config.yaml
head_dim: 32
intermediate_size: 320
norm: "rmsnorm"
norm_eps: 1e-06
init_std_qkv: 0.0442
init_std_up: 0.0442
beta1: 0.95
beta2: 0.98
lr_head: 0.00861
final_lr_fraction: 0.1
Each number is 500 + 50 x the weight over its row's rms, rounded and kept within 0 to 999. Layers, rows and columns count from 0. Numbers have three digits each. The size before them is the row's rms in percent of the matrix's.

# layer 11 attention output, 128x128, rms 0.375, rows 0-127, columns 0-63
097:490494431504487511487573558492577429462460410494411558440522456452519511511504442490468509542545544495470435589569547622544416503555528526478557523501448515477503485511578524565478429528506569
109:565519535450444413576528475524391467486469563501539415484475486541478499464461396502482464508478482548516473440556475568515479502510517476449470491465531480556551547526549500422529515525486507
106:499459568474567463556580470526525579502570525473505513449496413603471506485476404450518478474516496480512454606512500501426563543564468504500408499446531495553509540441512471485506509481534478
092:495486492538479421486527540550514635482541572555419482558442491585489544492505498573517429467469526515476583482558478500508478503533588455525476538616400538541434561525526461443461524530428476
092:462485440505556499547535458484542568423500484525498474448525442463529572527513575547510544450546554474454544589492439450478544457515472513541554452431514497503504576591513373510444506536544491
094:462523584478476510437429539571553543613502497503550545551466434517463545543503484476477422538413573439479528459491470544560582569534497483409464522473509451580486570548503557546451413547550486
101:544468548531512469460457532509564481612500502485457488489510487529426445537421495582481407414522436527457410465535382510482503602432532474546448545561445501482479451450460500482542437521491490
103:464511529473466518454516449520525536445574526497561528451561484441467488576585416495494511515407410514498509436521517523556525493544559458470503566534481596466492488425418543445426548506495430
097:521477502473494562549518515541462536482517484554539579541511542528513510533457498466443510464540457540467496461502555467608605554461568481528583615456465527514516457413414454506418475502542464
097:490515555520507471510519417399495444541442442512404416506518643493430494530556475406464503493511456530510508479535478554507560497454453508481474589404444445539448505449443472519540418479432516
096:506545476507496453476535494576514518439447486564493479425500519553605437481462453459548431447473578568480431509520499586455471488437502481486455454541534472522468458504531497424495519525449475
090:576486520464494552454462539455523475528525535457512489489573457509574459565508648455510505496528502460488488495475408483531472497553471487470496535474451478497431557548557454522496556430525513
087:514497524538499616434535457484544556458487499443463448550497445506440511449490498494469468446589479457544486486463458572495400436509477524554554501506540538473462481440495464501448499491587484
108:467514519497468511475457507482534504532467631463431481518590525500528506563473565521481528527588514434564434430449447543584511611534563502511503448473496505481624543507414501473537542480547577
094:554499472428442513465471522485539463499508505504500467541517529497489557469557548449485561598484519497596479493536509511465502460524468515562586548598474528474471532475474459501509441419543569
109:523465391461518425565464528466528530553509590459468452461514471486466540575509460557523578439391401540565481513508462495529499459491466548591485445519461506464446502462601539461514528497463520
112:530471477459543533570539608465512493529370481475477482536493447454543471482514465480466470501450452489470446477455539486501563558440549563474590521445577511426487501449419522513488493376522582
096:444463460478585477495508503548563518474470439510498556508550502579538425470568530477496536487569536511444514601401530512422504501475415436394479551488597469444450572608460582549547572512476528
090:428524519469580557484496485477472501546457476511579532376470480499487561496482578491459539508498494478622470484524587520547506547440541571471516482503530550510486457514483612480574503605517446
106:521576486390533424487538486382428462509503530448586521498546410510480451564511503503529503587469562517491537517434496500514503544488453450562553441543451530463513612493526545517441439455476535
111:512513456488430478562475438454489423459531477412465469407581524454533480461506542467432516525512518601532460512460555457530456477601518427555504472532576478562446521504549479610487571463498402
109:517578465487430533426531478460547547484521467445441490496566471503539543529488538503489453588534508472539458506552411518498479458448527555568517562474542496524546386584456437457509467442469471
102:395489558469469430512507509490478521482496523429533439498544563553485481497545486511546516553466465493429506469498512486490548571544538470485485523526464527424477470535526551461439520496525529
099:465453492541470494501503559403514509426548504493557436512525600539487499508423486543491438477439490502462531442525510577449489416475500529584425497514527477487380477505543505520482492538461387
095:449494551584557523545512487557483478460499497447497529519481515507570486506589605537559472493560434528477511508561407503445569502499450547516451493558499542458447500582566431505459570525487452
096:477472489487440434562502438479503559509436549397431482556449419489534425476491517413527604575480496455510525556533516443432499493515430450375471591507444506497504471583550527543456517486471530
096:498567492428498463473574536575458536501581515577527534477518497572452427540478500443491541501503544485549480510454497491457591460501434553554443503492524464430507482525466451515512517537510389
103:513447477539618548503467487546514544553479527480558509519534458566474458471508526479573452461440546406511535563522495436509515463569489452351440570604514436449470512510523597538454610430518480
097:468530546543454446503538522514491576456497551514560470520616487415587456553525479546514525481440548421555440484462508580496485478599487544529408421573502522476512535482463548513472498448496551
086:458480542493588447421507512474432504559584493428494540555544534475520575497526552529557393541528571421471533426547514436512455485511490493492477623450463445484431565464484509432586472477529495
099:577474436513464485501487477502479469480460410425534495520482537461556493516518480482470437465562450575490566538423523530513505439485525521548474502492553502467431503526502503452477474546606512
091:503469475524556528475447538468452560534534472483527466544545499491509574488422466442513481495475516466499438580559480577497510430498401453514415608575396526507458504537481534511444565548470398
105:562472471465471433529551549493480453488522500433528516454512472477509532608521534558485572442532457534542432468538517488469542555467524634503488445481615464529492492548544418491532531513533512
092:472487406479610486427497478534521390543493552540509581434532488545512466530555443508469571517521412553473529484463504474507531501462517517488522499464567422449505480440404525492554532441485525
099:474517476530483422425507458461558531521388525504502542527593408428466585560460529573496465526414491495546574469498549480489540468459555429524563490489497444508592519560525477530498469460472519
095:483531485532482564422491578455510425569543406441487508397515574559515532472568567519414401500493388556533493504528582539479473488522558527549444510509471494508449567451578499469504552508470499
086:543536516442593499494543560522468444475420565452458432455497446466541560478461478473534532510510546473565499439555571516525474530531448530499510535511430555468451454632497606517449521409470491
095:538516460533595470463501538480534563468452530489433499410571439480447403498462467448464498547488449483502479540464486534454410547538458483442566528533464495490569647471458510512516490569514454
099:534454504534477474528492544506574544407416534511411548488536548518573417492497511485549482514593487514481494423576523437386511536460469505537534491444555530432551485570561412457567451533543515
097:579433485529520457496453542490424533505513443502593515526461442475491479523528498527533528501535560496499555424449455462473486562504447505486489476470602522475537525507427521524577527605510497
097:551512481513398493550534583490554480547424509520518494538422507503544524426583481476527540397457476529470587469516408595489424469516503485493490445553474475593449517547562388530547525521457453
105:452503445451540568541506517476564475447444493481604516501465502431497500465457482497525521534449487576480519607465471516548483521418470574482503447486454491570431477546494536526470548589490527
103:551460533552554523508511535586572419543518563471551479535475464556540492535499446614492544456538546572511493528491555563526487565486511506516424521490519596433625475548468518521522508503518544
093:431446547564533509581509515515467506510535465432531533508501533470482481540468595554503568524518493567464441491535499514546484460456535505561499510515498561474525539517498527520497442484527456
095:461509467529499541502431493540588489557517380474463517531544485514546563459505411445489484452523503548565514563465514549413403570527492561556529564470510495544584386511445530500552480559448581
101:520482483524500515505494411446592586417495483563548452455457567602541467524469549504510505545580474494463467427481473539424543539516532462550488444523619507463524465517461497450526422469508450
117:506436480477489527479561461554504477534488457501448518515458580425481429467463475565540517539502520495539533468565493457515505519504518478512501485491574488531561544500539549566485517479584479
098:539470456411455497426547424462483509573511578469513572480433506427505493532510543509461573568420533482521500526507513489458491493510513503447469535546481490551464481572605570543479568517480519
098:536480414518524412445527509520436578463519475529484398530563495482475433401396409529576471435469521500480457521478512589544473532446471504451481493469556484512574522451482546474526448450431440
090:496489392460399455518543417524490546465532507503470477500459459386477485534571515438504588493506434492545501518572533496429513492480501550520559516421422525486498595445504420540529494477520544
118:490440473483556510497465490453537510472551556525443457413596593556493481549533453562501505427563591446545517493414479522565442500593577454529467454560511485463435546504486520443418496456603531
109:472460540490533457574536507488514516551432427458573432502492549512460559556484534562479519505479407471457495554538489428492553501493539498449514604457516558465553504536450513495578506519500563
110:499553530459434471491545460423442423468492486507523514489584437543480528501502537438497514496492498555489536471519502523479455519406458482520540481510474577453527502511514419520490490560531487
104:508509615449492512439511507501481463470548482550436521363583529500533478534480462487468514521501496540478502502635571577503509573582604495570545494555373560526527525466460418487553435501523478
094:534520496460530421487464430461472492521474525489447535493521549554572559503458557501473488502481528513407457439504490555473562578481463518572496502397401561452385435435534655527474456504503549
099:581459487492455525448529508528468490541468530518484456506504460411509532564553613459495544508512505556498548447492552565561535410553448520509450431501511565506505536505522637599500570519496473
100:468488484493523504465614459529565583545525486438552523547485513475509480527472493434522543516470492461487522563491485571458448478544489507499490498513391476600459568524457417483546537513400545
106:509519460467459573503495512513463446440465546524526490466387479540559535453520536462562445552462555438435450474501450486538603576397464490507539442563611494482490451522489515426518509434555496
093:511557558437526483580453526485467548500517497478470480495538550587459501399564589505452499417468493407488526472572483505460480576579582537472472520499469508570554513441567401466443466588553482
093:521512444481449460507430533552577450472529507411481525533386520559541478446505443463511592478479437475514492502484565443552552485493515393494475551560551495506577349546514465520589467455449401
093:548476497408503519559505428488444431566473473553464504491502513482490494496523527491514555521615472606511452563528528539421517461476474492509551511492442414389450515482487427505476526476578450
103:557499550511502433491471493491512449516533511475497464464513487412527500512532454563493501482609590594515479555493567517439484522568504480527493491523614524522518478568502602576538511520512603
093:538537525485441522526474437474463403536443489469490500441544447566506486500554513471504552388467493495514475555446537520532484452460550517559466475487579454441528390463523489488511482476535545
101:572558488453545545539449520456442497534482473529433518564470518434511462519543571491434479470462550519514498571517562542483567490442442505467479550503548526484608496541402475509530570582488499
094:404471489543523426582471458504511533479498470452526556539453575513493525495558593453549442567590476497405481461463543478447463501470516542484476498516566488461509545501458425516610490460506557
098:474461612499435482513479500492486437570457547447457575474466472491515526432436496509467527466561520509575532466430509460502538457510467476449527492601434516543521494440530603529446543531477482
099:455433499506540573481472471425524527537447494483473507477535527477525557492422565481480479529498575441541437483580518544524370447551487487516508395542421459421431556506521495439537469484509469
098:437474500507464590571558558541509479595487492464490452556494541408510476427504535552487519515480533493496502592496516457504545501473495476484464493451512443578570400534476473455475442526465631
099:508476532495517519426523559483450549476439579535510484523521529402584531437510516539549458554628560550451508510465418570514434442544537540482435544531498461510468536522498515502545553514521498
091:495467512528585460477504512536503428483445559554434479498539440429455543479484451427512500491556463461426469486550521505512536481470533461486467513536536549451547446504509521451539542483477480
094:511461546453419552568534407533499508509416531414413492526432420456530481516484470456542572434540510416509398434468464514467479494516542541463583519487550545483402405435488555512495478509550525
083:450573527545477399579525551528543483470561557508441514554537480432499506571468406516484477428456467485420487437466512524498549539481521484470541478577540511414492513506571460515472478423549470
108:468464504529510499536434496441557525451513467476475424571551454478422484472462533531579455412502488567519499541466455471524563495465545514559417442429531513493448454533549482535510600509507604
103:528511472476456448516528505485458531491542447534499471463538594524486517486613469544509450522439509485438496464518562391479546491448433526508437490488464433525496545462593445551508467565488499
099:490472431467450442519538541442544442479589501532529544483581545465413467504481446506423461560398434504538444459461571464529463459526471448535499475561395565535491467526474519507453539468504458
110:463530478549495544459509493515480514479547541478554505518489494457444528493609460465504473498597511513455552434401556503451454514483413519543549536498604447489469513517530476524508405487421481
097:489580447376464547483487457524512549482518519487466486439506475520563521510544433428527462408488548533456508494522483498571451472555543530538512477518445518533523485611555526548609511484529558
097:491529532504495541464487506503565440489505519482541538507437545548449495500543468530441519523504541562412489608462522540506506508430532458519551490471486516582544381515411534497515464605531468
082:471520506537587542423518581485480586573493485466522515510618525483540544453421535480526523507520537547531546510512507503569487381444496481447483547582511481498548514486481518473467493491498420
100:508519519511536439476570501511571538498422484551471489494474473526536545566455445526477478586491580483472368557521461536497496495505543487485481484489523479553487475607482518509536615493473442
110:526565558460522492481559498499500481546497507515406487511430535546487530425500533417489454399475502500647519546594453568462426550426495516438549546530494533529475438521536473513549492558521543
109:479499504462577583482445494516399556536538505552488507499565521496483417505494544524465590537560444472459502513406545522482538484576550503498532442569494486417496547497501491466465522438520516
087:502481536485542437503523487484530472498452577531620557517577523525575486524463508602522575494533512439512469449488461464440510445504526453478572535529595505516476522499519443487506456496556520
101:523475432472536440494422597528507465490488551496549478486448562438487433468540562491431569504563503519471484466427517476469473462548512431521444489575494418397478429451490563495534546451451515
106:455548516509457487470548502511522439468491489521383509483595519361535568452520400464504452545516483481517504502574542532416453521562527434508561566533513533507571496511500521577490569539469516
105:449512478494503503519399481574483544531416489540507477529547576433525417545563471542521544430513470475529418542539475582501506608543542552586473518473541571483507469525508522447457450491449525
096:435543454443514468420554555378495516485514446556519576518544508460510500503519433516495516520482508557529593535502460475492478560463560526525594451541578427497532586507509487446479472513424510
092:428570385477476508461514517473466505447524551487465561531508456482486528504519528465525583552459465538496509583521586543548382473503472554541482452546462526527468484536459446459570494551485586
100:489540545506471466413527476501433548490512523491473588495559547520485500477536443559506469595515463471503548488453460514429405502487561513590551480469526497570492550543538489503544556563454437
097:513545479557542421470444605504539585531517491516449480502562476474479500424513469539449462483432499435551533539460476463478536533528570550494511483496539434577485429453474439459501382506508592
109:450528548451527420459532471536473397539436473588485497479489468449449474550452458512438487481515462480503496480467453493422551475487497466545581487467380523451491536487441547539440414543447372
104:476549493417534414486510472499481418501596505471517500558527491492568540537474557472532539535495653464560457517514441460484480401504460515517507510535531438456515470531440456543505543518463547
115:438531530490460360479502525426488611452493516570472487551586552463440492499508494489418513453487421476502579402511492491513555485409531467501494489428556608514480535526526453530474510538471463
097:563518502507504467522446463472540482442411477468505524420519634479437554535539607512347535545541451589477503470450531481432552514582546483519442446415477537467553453483483451469444504499497523
099:491592489492498519449411416528470461477582473402454450514472412584500552515439541489480493478519515476462469608484547544495551545543470484462506500488562566469612431485492534487510570547534517
101:555507418512464422456452488408514556481447515526473507565527562579519375572521479474448563538472495553425524536511503557496539535500544552524475530458589436581507485530513502510529587512560571
111:485552489467486551442535518513578533460526491470466556548552472449454540503381459496415512564454519512554466515481545424565408460578488497450518550429524494490493551500483512465523632563571433
111:499525509484490426472484414464523475417428437582509573514531514473461482553562535558504407519486542456441483480502471353511604579504480506370559514567551480471548487539459575496443529440506493
085:446536504452494576436451581468476463532447482493580522498452601489549415531452517518506511561510600480455467551487450507544536526512579559516508445467426593535480482589531494542494532489431498
104:575480551549510448475474500427509470612535530476532476545538496474495465445486471536459460563495441522545454444511503501522508537532533449533506581530502538604480381373531455463437469493426510
100:406517416575571438472524463498554509488502456450520464505466449496491478509446483433463445455458453458497446529549522471439560497536602467484509565422543488506538481443481488544431513546499523
106:546532556506461554610514513490456506460516486546474491553469481575557454411461491453488522365576544521452496517454527459439512523431567444485425514566529506457533507569508465510456521495448507
106:470569602517530462481440514440540491497455408543598490530492477443366572519513470539499488503510442492545491441485493436519553547427561485504510501473560453532576489528552512520527485454496526
091:463524450465579505523531453512464488527458471472423562445497452454526563438524560536443551565520538428522401520452480519526504482529493573503496588504440472459518483597504517471477491559489520
112:432482535475529535543489542533451520500489466473499472503492487440545445442557533524509487490518618398549441514413401453465494484551511526432513500456558567448474570480376500459472381456527554
094:528493510466542518471519527569478552418465439570519469518587530504543538514538510468580488385609505446516465493401526506520543523500506557550554497520642463468566549541520511539460464451537475
103:497512489544445495529507472541548521574508504496416468470512530526576532487441451439495573558462434554569534454547529546502497478540537456521504407487427552577471562510537566470489432555522491
090:533521498507505462408528470540465553538421528530506579440580554559503374452570401464492515603494481514491548536407476450515423527498579465520506551472508492534545480515572453457524454550427520
094:403476586466580499472509501521459531516493506530556588535460471456600508461437482577488531592537535438492517493559487519495500447534362468473427469565532496496509480526620553498430526459464521
091:508521530517497546537525494506505574554492507556441419573492481497451551496499431536578464420503500422494399553558498551551503488498515417465492453492488439496496494508534527534545553506528613
095:461486505562486427475472523429573589553590537417511462575533549437420530532461535559506453555468505580466465556446579513472449515535547507605479527551479521534456510416498508547507486446557550
092:522462511572471573546526552487428481420501467556520489479389469509485495483545518555576543438489564461486495557507489528446547529472501568499543468565559520491567477518466601514405479434516566
131:551431439532622533443467513541456388555554480424444560466495504522569518576531501424450535573482475480593456575525561483487485564429576550458507482477516536485498504522503488466498490483600520
111:449475473499468541545536542424558483450567507512531517466614475452541519465423494501596534475531451500474444442514439408564510545593424508517480529438473555490569507449429433516517513460434564
102:620502441474544473418528483541513517489517479507482535514431534404546427433521462471483534469473460594525519542475530487424439517464546506456473476503506561478532555528439508496548502591542512
120:544522490465405512567464457532468542515501520541528458480457507519505527478568561504450494507544451516442542517557470479480543512538552533433534466468484581442616464516582499516517528455555580
122:497504511499560570484559511546452415596520454447510492486516571524498585495496538479441548506472599577527508526504528559532378444436433461465501479418477466504495509521419553533546427597444434
080:555508458548453460448502500549506471470495482496492579589518480405519521497515486560501453481547541569502475540482563483511537552429407580509455501438478504546569382505527570565522505525493588
093:496428488550538416588534493546527609448525479495556493549508471455436478411466474516465504440521547490505555466487461508548438463517487507522427485422529545527536498479515460540567473458424447
122:546530465515553527420443481539553542440564523506505479509455566553436494514468439495551448569368436390563653477471511522502458466397509563494512435439478541472504527510538530487430478532456538
086:477422535464574431493504437527474552463501514492506572486482419477459533493472498489487468498477491438502445535507609510510507498503466424365449481505473513505476489617511531539574498491552581
082:499525514512483452413475539515514588473596521500595494557637428557486479567520453571493531495461522518494530441456534499518472493491417446537442468563540492553529482608513567548482485517403409
103:499455473532521506477520473532540523511492537486535501522489429487487513528532534509478481536450436624499596595600445487474479466487623508522530567530651591571557462456491467503473427460508454
099:573471396500513446517511400532471541529436489477602471383462510573500519496470481476539418519496501473474445472548529507605516449517474485437430439505525455468513550502575483424520423549404449
099:589550503476521511483565485472484451480379505506464493416457502525474435462498430498478459611557506513513446464509420488520499521521460507437444534552471545532462473502499558472473456501489592
095:576397592479461467500490528509452425551469562459455496503490459507499503510461517437493426398546547539417507506456478532555555527539512509497534540434450462428507540489538527517516525550511453
087:463515450549538583568444477446570571540605520502474457454529514493498442504456554536544495445405484456450538473387533584472412473490562402560467463510544507526547539443616428478453479505445443
110:496515526457468484433548514482497476491471530470556435434489483497585488471527510474507570551516567491610492579469451543503431535608466498477526540502452484540489480524555477546568588500485484